Part of a small language model's weights.
Architecture: learned and rotary positions, no biases in attention or MLP, untied embeddings.
Training: a variant of SOAP for these matrices, 3119 steps.
Each number is 128 + 24 x the weight over its row's rms, rounded and kept within 0 to 255. Layers, rows and columns count from 0. Numbers have three digits each. The size before them is the row's rms in percent of the matrix's.

# layer 2 MLP down, 192x512, rms 0.145, rows 0-108, columns 128-255
101:115127108178104166110111072108104182111122152136102160115107164130157144170146134113127113117151111105118154120121125116141129094150121154084093126157114137124125126103132132080128113113112143150150136124105153094095118088151099110128134126096124149089076109133125119120115144124156154089127153133108109105113124151133092122096102093156157115086120139122121127126149104116150132109140
105:122133099132109158082133089120162144161113135126134151107139081130133111090131144106163150112166098094123143138113177141104139092132107141094091181173160134189114135069110118137142144159152187112151120146159133107131134131111099103173137148096164109152161120121167132126158144099152134180118144165137097085098137120116124070084108121143136065120117150121120120154129102124082139094146
099:124133152147166153104131166142139110119142164179077135093128101115140158163107153112173172105146112152135136136126130123128101155129130082149114181120168138113106129119122165101131119097119132105127127123148104142149114086107119094137135096130174096098116163089149117126125125145117143130149107128119145106129130113189139102127090135161131139116126097098142151091130133128117108122112
100:136104105103107137075149096145110164083070137175124148139116148132115095106114139137106110133128111150090122162131120160104119161122128110094127138147132135179124124102112133096089106129121103157111141120140113142120121149170148125089115134086114109118091151136102115143121174130087097125124123113139083141186112114176178158128121161121106102135137111168178123160121133080119092141112
097:111139126109114112140122113149160134155166157164170090143154150129105128149161147165124168105129083150125091172136120111134109117085142137129136124138113138188156157095124131116117135148147102103138138157155134087130136140127130133163103118147146124107185124119101147187118140140112135125183122106152127141128121120138135158141151189139107072146110135158113135141079157136171133123117
100:114120125134124080145121118155162153137142119137119211101134152096100131113127117114146096121112140093123104138131092096174133115131133086083181152127087119173144103120131106102154140112151133135086188120132152146136142123121105118108158099124116164149165131110151123133153104188106155139160107117106135153109101096112103194068061093169098106122076127110168124128123155128142158140118
105:112096124135089109120141117140135120140133148149150160156085158095110166137096146100110105132141136116133084114134096129080141082141101105150145124139104131134142111110128149115158149126121111154126128134156160122165124105135189144175128145124155097151104130119128168091095136140146096123113084123112131130113151122094140121178146172119084137102156163138092158120121131189143152150108
100:112144139131103136155123134103139101123125113192126120145154107092099110149106129125153131071150159131099146134173116128132129112142139109119144109107113103136128094078101163135090153090125108137127115113130118076130168166167126117178128158131109122169115078150131108113108126131148082151135121116123140131109113100159058099105157105113108174126101110097133113113144133115137143114123
106:075130136133101166096157138117125098104133135154143113100126138103121138136124135107130123156150136145110117103132127103101136133075112155143124149130157130120179180140136115122169123085119102097110099121136139136137087101115111161137119165150125117103123158159128128151164159145119135183104104143086091113143150117095128100107082127141115101156137103141116104152148131093073134157115
104:119137130147118122176135112171178104127100144108132138111108122204115110101126136141127105105103101140131096156131151169151122164098131115136127111139099126106108160146152142139123151149140146066172151144133167136118112175119127117147133139127135150131120173096153168122125122130117126154150136123153113115151092133093141111116152107153158097137142123117102143146120105116080130132118
102:130122167142120123153177129140152104103157116134097120158138096091119074115156131137163121165112129117141145147120121130175114124135149151137111139080113103134150114142115103095149112161133138130109094135130186131126078118159127133138117120112140128162111134104076176151058114158115139150123119117093134136102130124048145146132107162076174122150126133121117147137120093140142104127190
103:137088119118133072171143098152097114103130111111111114152122126107107110120130149108135128121139112163098152122106160127135125147109079154127142154144165132070136170078082171161123104102164119098107156124087130153151131136168116118102119142128131114123092092109118135117164146155108158122129186118081098122137143164120115146102149091146112123147109154126174087140175108119112092127131
100:139098145139093159111138153123105163137107142115097106144109088156132103139141140131067159149123136133094142152101193135137103146125148108103167098168128086127159152128153131126127114125062124147134134162108131086116116134108117105130124159130163125156173087112116126143088113137149126101129115142149145122151096152119144125131147131135111090151119114081137078155145156142131131130105
099:172114156135113194106093136108140141147117133103109152117103104155129166142176169116128129135126113102128136115145117140108098167159123148124136156101151130168106128171115122156148128130130090151102074096122111121113141101122082137144174130082150111096116139051119129134139135120117151149154152176108158137148112090117120144132148092107133120164093120118149107156106097126137113178126
108:072104130107181131189122158151128113173104106095145115159169132138133146133126149114126075090160147143136169110155139119113160135112147104109165110157098115132133102135111141141141088120086150141130129134110115132126132136100126120119138125136149119116155149112130165118120129150130123127132086141114118165116157078097140111137123156140136132115139121064143115173146124119171116088180
107:107169118114138133160058161121141127173114172136125140151157121130171156111119124142140127115102169129134122127175114098085112128128118107065137123156166117137141132160167124168090069136105127112141154175134151110137128152143085102123106206109149141170164136133129107127045166119121154139168171130145106133140119127166153143149111154170098104107105146134117144155124129082142161118153
096:159086097121138133155099125112141084104172121134164154177131145153109148121118127086153172131136137088142165127117120092098113109158099124119153178131152122182142132089153134146156117107125102154150098141136137128121109106148123143128076140155125129122144118134108161096140130120104099132098068137142103147127109149174111155127102107136111143149099126068118116120074120164155136112094
100:156125089127097141120165136121114142115128095131099146174181152106124121117141138090124133109191146102151133143164106139137126099130113132111127150152079119109137119112155125117162095089148119136115124123136162128106126135157117128142091112167123171081118134117135140107112143135124093153137100146143130145121131152117139111116077091163146145120140111158138202162170142146159097121143
093:113136101100086109147094110124165113099146136132150125152136140100107090106105140106142122119129080104108144118131131221052190159138154104154120096102097164116138112079136129108147122077103158113136147120128123121138148117129129096082156121099137122140119180128126151174143129129130091120124145101144105116102136128116119138152162152105122168166143146131132127100157115117134125135148
099:090176149117140084190113102135132121119131134142136114123102103121123149121120165147131184081172130074106155120132136105133145188099128130131115106125134082131118107127127162122182109113129108157109130130135120141120101096143151140144117142127125152142146147138133130099125137094092126093127122156141151162118119143125159107123146125090137146149122139107123164130094129083125142121139
101:130100109124129158145126173131120113139117183143164149118144181096131094122117089135101163155090102114134110151135131132111132118121137107127173126122111071139133105149159140093118166134133088161125146137147117096099154145072113131135108123121128152140114119131130077120126132136183146157173148151113133140089100094112117075183155141109118153112094143142108096139128149119121110110129
104:124125129144116090167137149128155118138115106117126122154129106170084125139133100092075155160161119164142109134157135114139095086077104102113167161172105170118065154119111136130147113151152140126166121137139077138155141119110127170105136142134147112085117130164121176123096156091107097127136137100105129109156118111131117147118135128157091117111120126125161113105115118101168130172104
100:126102099129095130175118101139148141160158106134147208126110127103125075134135145112105142158119136138154132087113102149132124126112114121138116113170125134144079121138132149126162101126094115106127150136116116147118164101116132150082144112081143111100154142125120138165130063116155134128107144135130147117139121094149138131136083108116151171085130152087144142157159160125139119141103
094:149122154116107169134132148187135142092131125152113128125102156159153121129150088141132159109152116138143098155139173174159137113141161099099115118115100113148103108146129132116134118147093153114134121096132117126137129090123107160106132148143106136109142082160097179159109120112119124109101150120118118122122105133112142158145109127110146102126136146112161122112100139109131150142160
100:140089162097110105089089124163107129124091140091130151095135105150143131135104172148119123123191078077117107120094140159148122109117134149131124123134159120170150132124147120134120123126132153151135128127148144103145137148115107148153101140140117140115077115111148152158126148102156109141132115127109106142113151125125124130097168162148083131087154120104114132131132120135206134110189
100:142110191110127156135089092111140129116111099105156131133112131159116147156147127128124153113148108135160131155130096128183134135112143119144124130140146091130139164132143130087088129159097078102155106091110114115144113124123136169093153144169126134120131146090104083117135156138144180120129173133133149099132124121154113087147133135111135151147137151122124124167140123149114131103129
104:159079142129150122146145122148110117150053101135106174119101184144134147088123092119151136093100129154151130130071176127134141132140120160111148144093134098159104175138114095145146156101134101137104129153150204115086141118098133125129124153172140105136115116124125118125119106153092083121157175124164132097099129115142051148096098150115159162140102123133068125112177084113111142075161
114:118131108141127139125128136111103107160160098089144150125146148066074153125120111132162141134126101146154114076126133138115142129134138163132088118120112140137133132082137147135125128141113098116150171168140141122137138111102185133135130143107110162144109139143180141065168172129105160133154148148158103096094130087131133142111134145141133138104121104116137120115181127144162188151084
100:131124096127178154176143125140156161065131137125130126134128135138125093114172144107115147114094128141151144138162150123130092137128136123121176147154146125124118115135099169094118126133127121150149153084108126126110156107127118156140131141094147071122118142117116123155095083113165136147145128119106152139147145132122166147113100185117143132094100105068124134148094086111136114145155
101:143159098114129149103130150117114145143160152133150113136161143162132141098150172062152140133123116109124134114099125184123133113126143101170137104091158145094153092125123101108140135146123138119122131125135110159121094126135147140094131121108165149147096098135145127117148093138125152129115181152113102161159157131206098080162149096158118119120130133108128091100132144144173090086107
101:106076106109107132117144136144069107111077135140182126149085114126114126150196138115134129122160114099140147129097148076131153137117124088142095106151121138125123152154149099124140169134130106126127116111112077160124173106122114137151131126118164165126172101117109109138149103166120116127131103168092115075112112153120119114129092165105123159094099135139138123141110118122109124167132
099:091139122104153124171129128144098134087131126136112130109095109113168163133124136137189156154111113144156109149128164131198137150143145123137125109148159148118101164101130110137153092118149139173155078156166154138139183110150109100122147115103143126135118151090105140134112106114109114081111129127152095107125103143129099126127153127072117138108161136117117151097125096116165150100144
106:109131159134095116153069142131151101138142120078089134105115108136131146118132189098130117133120155159114151144105119157133104134073148088106143120106165120109087125148144150142092109122128152130160111098137125168110068130143130124177100171101130100147135101141151105133092102133082161135082174103110102109113127088145064146154150097177139126111129119115128124122151126111186146134114
094:141144137156138116093138108163115093121140103095123108097111115104120128159122121114115145136129110154108109159130123137152131170127108138172119109112117143144139113132128116135132165118132084116099131116120126150088133131161134144159151088141158110096107143124107192122156143146104130110157151129127119115139148123093121117178112098124107148109115140112109105107144123109139121161123
101:146095087158144156143160103135119142143115109176124116109114095126121173101137156143114147143115135135145125089127116120110146121124154131144063095082133151165136074074113155121116118152155168124146119125162099122084163113104142136159173174131118117115130104125079110135154131129142108146130113146143163097114144125148097104106105118161114096137127116146154138150072081105179129139139
094:123099128123087128129074090093099138115152144073102108132135117103147109111136155125121100199123115117144052095167131141075082102131112164151122117103099116139141142137152091130150075143163149138137127170167098145118130098113121130130140120080125154133123118105114125114141141108134113107117106111164114104166129126116180105118135146077120170136128100115107168141092110101160132164098
100:165115126109121143151113133152111114132141104164096158119134099127154091160123107119141123100113162132142147122107141111111147151114110129078104151140168125119113178144111134112128116117142123127134162137100165133074121156158173140135154131141181116181113115116143157144129130150140127131117127143138088198130134128134120159102087125128090123152125130142119104135153071159189101103109
106:078147137123112121123117166095107128141118133143121126119144134115115145120142092104127139127120130090117119086122135136080192100137173071148103161164137143158101180135119160093128135111111133116109091128148143096118143153130154155089122109111094112096147140163128087197135124114110173130116151142084131134128155099091130179157159104115111130109139124113125140179127136159106146100088
131:133123112110146124120138100124081147167131146148141141144140107095154122120104186165164126133123128098123127126127122104150155159101141162081155113122126109179116135166131087186142130146136138123122093111129126091116146106155110122119149112159137134098141095162119151201114107135111151116131142103155103116098106144105137116123145121140101109140137133151125064103152116144131115107134
097:142156098105114088080146126132104171210136150172196101132130140108147121121099156106110107175137169101113110119106133160105137129098158154145167148125128108148162093156142142121099124137154150122090139076149121139122152104103150092099091135166172150159125090145126151113117144121143163136117093118133164138100146137124152118122111123154173077114124125130161137143135129147112152109122
097:126127140162124163131154170126164119086179129138101135150130135101144102147149148108108110155145086123146139156139150096161157097077148151159148119116171130125138116093105141127126145119155130124134162106115139157121122150152137127150158162167161119148107115164131114176137115143116110128136135133129135106116148144122125118070162121105141152134128164082095088090123124123157142111140
099:123120142122137137112044119102154141143093111112132185147139103095099145086163147118109093138115121116140185123115081129119096154112156144158145110105151082121134126130135177094073133104159122090124116120167111150122151157122126137107080137133108088095135107150141150102115130093110144151103110127175144135151156143130101156144150143126126141103157128140129081132135125114121100132094
100:103107109146139130152158140089104122115132140110106127099146111083151134126151149164115137116134173146160115156126123159140142145127119132112180119158091083132149136122141173111106108091158126139181136162122162127120183119118147128166088135100116099139112105114117108143082136141146148136134122136128115128160129141153105133138135107141102140175173123128136151131157112118127158098101
095:137149153109144119098146168124144098094146077158106114133153135111148142149121128132162139102106113149105127114149114167105157136145110166106085125176135122147142097121139112107111110191165171161165129137158144087164100121146114127143116155128163105128104130102113107138133135122127139096142145131090131098124076079180132099097147110155144113089120154138110161118152146122081144145133
100:161137118130122154132137129159137132113145139126135056126157119140115132124169104120144126113157149116151129143115128152133101116148130137129115155152141085128105118150101107154122105135128112097157096151073110160172178111106108096154129116127140147117160111112114096100122084179125132158160113132136152139095115133154128142135107126122133099136120115121122138142099168112161109158119
105:157095143119099119147118094098109115125133133134136114116126106154147098136099146133159146138155105117131128154129164171113121139143088144139105159104132170102095110096146197155151157081149141107105100162168083105166128148127120149099127110090151153108160117076122137169157119111136122157172126129107138135121138133117138129098132102136153113103143076149163090114092148133095098116143
106:093093103159177124117122097165151128112099159107115135097061128161133118104123099134120113152169133127132180115112138130090158134124111125114165137125148147120166138117139150151144109141085154095120090152176140116159115109101148092151117129136077102143129120142105128132140129091156132108122112110134140132125129106185133126128108113108128151113070118113116104134119120121158089049143
099:142172129117105117075152143143122182132125128131100142111147140128136112122127129127115132115142132154099127169107117154191160170142134104112167154120140152127163136128126153137153159153128162123138086178106141108120110117146132145147144119081125103164116157122137134113094111125141136158125136111125094161138143113165111099087125118107133110135126112154159135090094091148160154089142
100:139135161141164119114121161139118117124141129121157140110111126076113134118088149147098163135115088114105131138165121107114106110136135103140152160145124144105165122126123145159137144085129157119122092134117138132157120149122117120117119135122157153106142125154098131116120147165133065162121084139101145082162140131112144145136133127102111141089093122173075134164091083149151141196142
093:095143137141095183123125127138120123139127136149132057121127094103107128081115129081150140146075144129140142104097116136139118120125153159081136143130098133118130107136093165148093156157139101123172090136128116152168134150140095104136162131122161122137137104137155157096185176134160069115098155098151127124123148117083141133150128163120156146144129094104086156143119154140118040141135
097:107155119133112134131157150145110117139150116171090123117154111120086107140124125137108109106090116129079146103066152149107138146125155137126182118120148117128180151191128126133139118109118089156157111152132176119120105147097124106118150103109088125121154118129163120131105137147173142117093113167127159159114148114185072143125128105131140174169107163138125141136106127104118116145125
097:117134103113153126133133115144116140139106124114135127093130130109125092151125140141105155132086064110111086129150147158131154122171139175092161158111179152127118172181127102144056114115116125102119150164100119090111095106134095094110104110104152093136128114127128107128139138101113135112114129134109146171165085156117133106152109121133142121135087118084121140105125156078096138146134
095:093052167158121110125157104098144107124109120179116146158124105114088152081131114133104108124124110151134138092090120124121093117123153125136131125122113094107177145070083142093100108139114124093158101111121153092121180138124130153115146153140131154096114146133164130141136127095144151140112139118155133133150119145151108098112099115133139111147129135176103101134138119178105092157109
098:113077137108146138150141094149149126124118127126139161107097138126119128157136111099132120148121117138137120110116089100148119124116075151145112131073164148153137089129125136147130139122149119146126132121111096112130145086088134136106156148155138137131087107064168154123108151122146101129103167115173146093134124140115118136122091129115163150132103146104128125123137104118095093090116
098:138136121148109103143111131183058145107155140135166110154131159132142152182103154202082148163086143112152143122129124166088110162132062101164121172149124105136126125141124130129091133130117089159144100100086145143134127110120161124171126151101136115104133139130117094139133138106168123140092129131096153106142097055114163112141156131165170129159131136095097093100142161095117133121150
102:137138128105131182101131134081092160076156150164105114169184144137140129151120173122126152096108111135073109110118094130147113124119143120152125134115166095157166131123099146154154134108149149103146179147171174128097151151104110146109103144174116099177101131096149111106126092160153088138112100119125137140121128144117120094132102119111123130132121158137160106153107135175145122144136
099:113137082147131143123136064112105117146128143117098111119087101072122120127101096108091112113121148127098169122111096154123145145166159202157117149131159090127126100130136105139103090154100090096124128155126131102093122152138115105100123124128110144147104109100104131091145117107166181100174104131097131130158124113153077109172105141123119147105060103127118120137119144126125146154175
104:141117149113119158116133157109110129155125167111089099078124150119137125102106135109121150135139111132106112140093109132092139138126126130094140168154125137155106149101149137134109132161127142077145115111130168123082135141078138130157166149139134136134135128104156137104140114153143124119110103088148109142156092092185169100134135158150104156128113130188125143106156143126133155151167
101:146098071118124116139119125137089113143119143145125121139125144133151109111143112138136136089121140176134143112119138119114120100127152117131153154160146089126124128135170144140152136099102116177163126149110092101097096118123119139106115142136116126138115153075087121106122124148134119104144143118110167104156076126137134119148182171130135113133155143095104120121071134126095106102126
094:107087156164126135167128128157122122162107159151125147101122182111148124111119105097119122109117075186100131097110117167143107134137105127121129086113132144113147165145144175104136164107144102096158140152140119146132090132098125151132108113169144092100066166118135165135150136133083122138109107080106114141095127100099141157159113142158149127105110121092140173122133135155153134123143
100:135098169115067118144131105179129155101156170133111089086122151129112139169130143137127164109168157106159105143135132134130131101133106096114102123128140159105136117131113106103117110103092138110117131100126100102171163150166145107096107114144077127119189114121103165076134184097113125101168128106138133138138110082134147105145106092147116105088153139166174148119155098174169160114094
100:134107125161127078114166104143127126163130145125163141142179106161140139157127144153139083096162145120139124111135148132189131119073104097117150161137134147073115147123115137170099108133141112086090113127098147123115080116125158113135169107135103125138096146156091120144137149081092116075126152158040095111111152109147150131148119135114131107167153138148138124117143153145122097122093
103:146121099140089156098103112137116106170136115131135125133133131154105117110113116146107128122108170164119130132070141098083106094152105096118152166145121118117115135104130112162148151104118140149155128110150109120116091122172111105089146138094151123077160111117136145155138084170104113149132139141118097099140141148137112086115094148122141153128107120111137130114142159145118121128134
104:141114182140132119118137136098099136129110104161123104116136114102168142091089180127125144143123117142094135122110126094126143147110114139156116118113129084107115102097073185091158143120131098122108141120154135119115142142168103143110142138135158174142070125116144165095110102169102114080122129092150151173133104120124151139089117103131076093118092122102140165133082127124152110168075
098:089136128152135126130095092168121107131138111152112116163102129139176129179133095127125121133158107142068141150158145120145129169128132107098117112124091138127092131075166137089117135126135125114158175140103146129091114150123126129094134102165102144159107181145139113094137077159140120117103180161135133145114140136178103122142126120147101101069111132136107129150105164148148105147106
094:103120158114116101143109154133113139138141145109172063115133115120081103153145118119149129155143158106132084122145117134134135120150143166126079127136110126158114128150147177174154128156074116111097147114140150132149092122175142161115112120141100183138165115101114144103132135138165146100161139136091076147132134133103089125114158175114173128138135154116166137140116175113112124113095
108:133154090131107107134136132094099066118132122123180131115112150106133108125170126172158143093115129149181129115076150138076112116098107103141105141108124133135120132138108161161154130105151127154132140113115120118120095086093101135179138132124130135142110160092105140111154156098155103074125144160117131134150103115131144167135169099100138124170090134173097108145130143147126165128075
098:132134137120114118085175176106152107102153093130137113118101110115130124092087148123149142098131122142141153123117127156126111129125154100148104107124100145114164085139115118126130154152121155082132116156167128103111084129114161102117153090160108155122136117103119124147114130155158080154159125122121121154135133125130127132145104163107107138187152115122174112123139117065163144113148
101:152114121143129137110127077120117150096143109126126170118111144127103110090106137152119161129156126128121116164142143137150127105133100126184146137109128129149153104130091145105115129129114139101136076139133148126156124165120149103140145156090112101090096135122106149165118139130091161105126162116129113093140163140180144069138091146161130103131108150151113169121134153110124163112113
108:129127143131144080098135142105106143142103171117158122168129121094111122145093094127126155152107127121153087141141127102132174144110104159104087077090195159098116139107075139156083128134140103138106117144155137144156147137127130127119088110150144115116152134131093113108197115166137112124087112106103122136147118127131093134144104150135106096120109135111140128113134106125099130142115
093:142110127142172116121157117156118131094111121157129176145108133083155160140130117136111140138164145108156107110116142190079133165152117095107107116112105139110096123130073122155062117126084118142181130084172109120072134092062138150147151133139110124146119177167142111130110093106106099123140169149070120146124108164120138158104144101129119152122104132088166133116148147155114174159106
102:114093170138102104119110183154124156165079162088148115127122123084165125110105133157133118138097130127105164125136092115147126141138141113113095137116105139113151139135111139132145102123137126152155142126125128149162139124145121174163112096131130085093119147124161151161091105117115121131125161147124111147160113116184124140133137155084118126106090118157080154145115139117120090111138
097:158119104116102120137099117128082141125109113116134136120120112153096142155168067132129139116093158106142139110087145133134097109129117128124116119126128107136112143153063164107108156106144161098142118128128118148086092142128106107115116127154123141170144099110116150141138102130104092156127072140126118140155130146136098153077124172139162113166137125122117094101153122138175148121127
102:117109130155114136106117156110130132099120172129106155123179137148118115104173193084166173134124141139163161101103125123106129117117140176118138134111152149133195132109111155151112122152122140125145086134111123129150093162080106079098099160167119126152137133134150138136151108132169121107136138112167123123150077111129111060127138121098182108139128131151125167147142132125074129110120
103:150095162182139143124095129127146133096130184094160118103080081111117106164118126116132126115144133121125131143103164144138129143152146141132145162130132119112103122153159130093125165119142108128121126179143114150120125084162098124118135163148106101132114154068086115143133120152182136114133145146093092166155138156120149136135115128119110111160100149144153129131124196112130166149137
101:120143129120133140109114079113133132110105137144164138198130110129108113156117143129093119091116149134139152093122148155105125143129072060156139100142124125125157117123082163090134132068128091126117174122097128118157124124118135105092117099139107144087102097142116133121131150129160126078142153147166132156120134059146133156135147112106072154089091105120122128124127120137103106123148
100:153103120112149144148129168116127094096187167123134089137081105130172093129141104124081161190126144117163110065131142118132126119119124121152110071175144113180147140172158111161133145141113117114165131107127183143104145134165133127120134158113125132124113111125156113120135135145110143143138133100114137132127111167135170140126163096128110146136161120138086132126139155143127111136118
098:126171140136163106084162129106140143147105152159092115122112118101144167102053175125130129142091140161136126139121155121106139136122127098170133133094139089144166102156133118164139087110116123122134122137132131091194117131176128152166107118125076120140184159096123138135107139152112112140087137132152113129140128118131116107172106161133102211127148092102116118134121109130140098141099
107:116174118121063129138115129125142150116137115097108057118145117143152171120143165086161125119137099123133159129122127107124123118115058164123124154128132121100096094101091112107147094146127105062139084126127127184144158101122146144080148113133151123117172132114129098110141088124117121163136113106099107125115143143123115119144116153147099122115137139152156125145095139127136157117124
103:142144143088138151099140156169158127155167136100166135156121141076171125172173137121114141093149120159111122151167100129122152151137119135130113105114142138120133078159109099126123124092089165167124152162134103118114090153147165144136123108117115162113093104117154113092123163127134123147139147145135172150124142122094091175110119140183146129156134153112135112125165122105125088145129
095:157131090169150129123132116124169133143133087129137156129125101149135155130151117169128126123133142150121130107156140150112083136144141181111134131121097138128096158112139120132097117060123077136192104144142163119121113107141169078140085135170158097117165134105120157154146113146125127127150113128146124136147145139159079133113134137071131131098213145131167148118151117175172116086102
105:085115131151117096106099137125124098115126167096163206125149115118143131110112091152109167153113110159087124130155108112077135141177098114170112140093113117140099135128118116121135125126156096154125105110091156143170148104076115140125099123147153162137154156130103122072090153115118126096162153109100128090142096172135119133115165088096097097085080120093112139164171142142091163150124
094:122130116150138169136133116183136132144139109085158154127152156120142158179136094147113138130117108123124174127057106086136112167158131171109117120142128165080116132095152133123106109095152132141149154126112127117084140094107156127145088097105116133125104160150137154119092163099147120112111127174133107110144086131127137198154149152126145145121121158114070112135164106154123110122095
104:093157111134140137157103141179148160104149099073127096146169129079079144111145117098121154157119121151109128149100060150127123124153105112117121114141129114178125139126137181149083128138121103117131110162166087113154119112108139168148106134132128073151130131145135124154142155130138095135132109142107115135139143155125109097151173139115135137093116128115111144116118101106129159123135
097:104112061133117159147158114147108137104165112183106133158083097135143161139128144169186120147119146114149096123132173123115108099182151173158126140128112143107118123142161112086088110109138113081104134114128113122158077149145135136141171138142126113151085105126150148117106112095136077142168160126123118079115157126154148154140082127115180203141091111131134126110109125135126134111098
103:106132077125096188134152106152125114143142118136090125114102115157102087151117113106163134172116093109125106140130129143104085128160155089115114112116117068118113119157130098155139107082122123155089126140133076143101127103114127108132134119078147113119117110130149117110158080127113109163142076120123165129130154099138137163107111144134117128117103137140126146111143154135139128190110
095:125102117137126091065123144158088153165089124117114162128122093114120123143124169122119134130103105103100162112139137128119144141118158133154101131088117161128110127131148136130129120151125080140115116144149156142100139130163122154102067109162094113161143111107116158154123091138117156145127125168117123107112131125079135168118098102136099155150139123172113157145124130142134132131113
099:133119146119111134117139111113139154129114120113088162152126145114112132133100127120113103102118127128121103178126105143088119124119113118142098117128095092095164168111151113102116131080125073118167142153108131129126138140137127100099142145125147154141180086124164135099065126184119125153115091108146126128155124140122111140128129152147087089137149085074116107126121141079107110143128
103:096089122107105165120127162101117121088104141105153163130149150111116174128122106126153154189105156111103082148148116138140125150126140086118093125147150121129106120125135136096117146111145129102151130182126121130145132111150135150155123109138091143139140127115117094116127113145122121157133118144104137114124124124088173100107141094125111101131106145136096130084082109109157168118130
097:140151140138155177135164144187130112147100156131107117100099176161107115104138125172126090110134104107118130158157130098102160179120125167142159120158162124112074112129119124110135155143131115146123161121127123141147108136144113117109158113181106141135135128115151198117078158101109161091099092123143192143120181045123098142124152119121130144132102148147155118107091160102129102127129
103:132129199095086140105131149119116159088151116148127156117158121127084063186146145161129103130133154073133128119107127119125181162082123144120121112162125076170125164151064137108109141133140156140134136143150177115114099152082117157131146119124133130116163146136148106121109157112076124134149136166177081132102138113091129118114139098122117134079152108093111144135114086143159096155130
102:128083079130112133154147112118111159137132104154080177126146114130141099146131158115109135142156128134132161139117160110121140075139118148108137159126135127136116121101097132121108140111101134077153113106138131114077151103111089111154108122160139150152105143151163152132100148186125117165125107144134135129089147111165121165139105121166145092124121165119113089119092103098108120125148
098:127161155136134140156135097086140115122177126169149135163130145150097157107161107075129114156102129114151147116163147132069122141144148121147157151112112148111138124096105185120145108116136133106145154139126102104125133120158128123112124096114148153104137130159136155122077172124100076116116154142150105098139140131111119141100121122124142115171089098126112147145124165129142122139138
095:105160127136155121143116118109142098061132092141126102100168120132111149124180100098137124076115132127125125103151127152087135124104114118127117112157135100145131121122144102095111142113150105150104139088110086117156092117100152120162162086107148143139126138121162151135147095139125124149102181168154111128137122126116130084138158107137145093120138138099139117137115115099108097113139
104:131141123172132148158127142120137143140156143118112118120086125165085145133117102125090097138152164114210101119145095142138090117126100179127138167107162105133134120119139120117127125116147140149095114100143126133126124149141127115143162142158105124045123138089125118100130080127128106122124135179185091150104125132132116140117108115145148125160135112092127144155146121123093163113129
101:116121137121118129114104085160119156079127114156098147144120119127162120141130138164164178124126129139136133090145141152105149106120138094111161114154093111153137125137093102145183111157113163145134144142163126075157144143178152100145125127117082107132159143130137144133136187170130117147144134139180121198149093129187115176169148144170161146138161165082120108148139111136127137112140
103:162151099114115125150145160080131137150117125141106123114159113107149130089129106143107165133128157115084152136098128057141126136118126106143096120179144114117138149096093134120150122143082107136122121179153113124099154161134133078108116099107121141129105107101123140132128123090194123131124136137120116128127108164144103124148143154100125103137130138140144109142055098100099101121092
095:138148147115099130147155137112118085143118127128152120122145133141136135136168131094154154095154105148132150138098131142173128133156164106085096134160099114136080119168105146148113092140119118156117122156165151136136123165159110117073136110107086133163165146113121138118125099136149131152121129109184102176157151185120087156142101158103082100140136122147174127120162146100115156116111
098:165102147139093136174150152104124142103165126133121102093136092138093123108134162096105095153133141096135102158092106131161132141159117128117116156087112073169152108094193164154102147113147128094086147090147144128098136133114133105136128102143099095161155112168142133146130160128159169140124148116137120096140148134117109118126165140126149120128109110114136123135153117058153114143130
096:165113119121132139152138099130128138138125122099105170146134097128158131137158100145132107084146124082127142070144148103097101130130146154098113129139122151199141100088146138164146130150111160120144144145117133171075162138092128131135106129135160166130153098164103129124147089129128086161135119118160121169130130148103070131121129128142134103141109170119109113156163149105114078125132
104:089114135142164092114128118148097116101097109105092131127137168107159081091126104150149140105153129181155108097124089148157136129154102158139118150135150153106104161131108093131079141134135137100153114138093184165100123185183130135142127113095092111153157101150093180137109131098115090152122159114125087104157126133091134136154111112136118139118146189115157114090172142148093114148105
097:104123138143117145125143075131099072127118156155111150170096086084105126111146148132096117139163160068102119155092130125122112082129134133133137109122086128108138108127136130164132128113108119146114134140158102133112114136099098123151116151163173127107105154152162129118098133094114168119160163106152131121123142100146110135140109104090171103129145100176098145137125112144102109086171
093:139117151107145136120151128085182130132169148107171138146114131105112127095107145156163128125119164171135146137136115137116096143162140125115143140122090127146100141167132133096086097133127112144138096148141150147092103156146119130143115155160121174154149135151112116139120153106164128147142085156093119102108117123142119155103110110133114155113129136106120149123123165119111139106150
094:132151177172133105179113088115116106113132136161132172133098110116139174135123134151179113152110180108082121120156095139153138155136106131110132146135146169112150145126108088099107182144108148142121144144106113098168084119127097111105130112116121167079082136128131143114081216101141127139148121132094155148125146118094129122150147124120149158119155113141125157099117137124142097141114
095:097134085092154099132104159127097122139160136085115111124128134166106171132172132154096138114117114111118135161095092106162138073145164148132164148061130115116120139146128120104130102121094108138127125165119131126130125172101121124114138111122091142130122100126129109114119098120109056157139138102121137178139131090097167124117135147131145080157123108128097143154115149125107134114136
092:124151144121130100148115134105130112152087099144128111149150149167183147129119142160111121129108125112099164104149110091129153086151138164107147106103147134156087139156079100114116143145111082088162129118108112155163088123148142130111096145103140084082162089133134163074163131127138128130074088109165106128144096133171167114148172112181096169141095102076170125141128106145112135157158
097:117148097141174117102121085161113113133124181097142154091163130125105109129133151083116108113140095150169121129156135109126151150111099147143086140144159114137097112128128112160125140106133112147106141096105050135077171135108156120168142112122115171148128162138109102147122139106126156163132131129146101133152092146115133152122165175192090101117070144145056129109107111110137129135128
104:164148114141135116146116109102131165142117137111179106151149111121098160161137102140149128096081127159110093149160135136146155143140113120110099083108122143131148124191138103114152115150129143102133127149155144122137111133139185170114109143128134118119154106139118100123168122140116107095142152094130124146128116133110134137142145118171107128118149116095124121164179115108126132132098
104:136120127117151168084143146151152116133084100068156121140148171129058109120062146124060130145144123136169119121108132111121150120144143115093136113119138112115192168091125087139143146132174166107172067084157071110141114118134128131106145138177154107165139142129114124123107130093115146109155106135119111110117107132135127092085106088122113071148119133107145122188153118112107107179115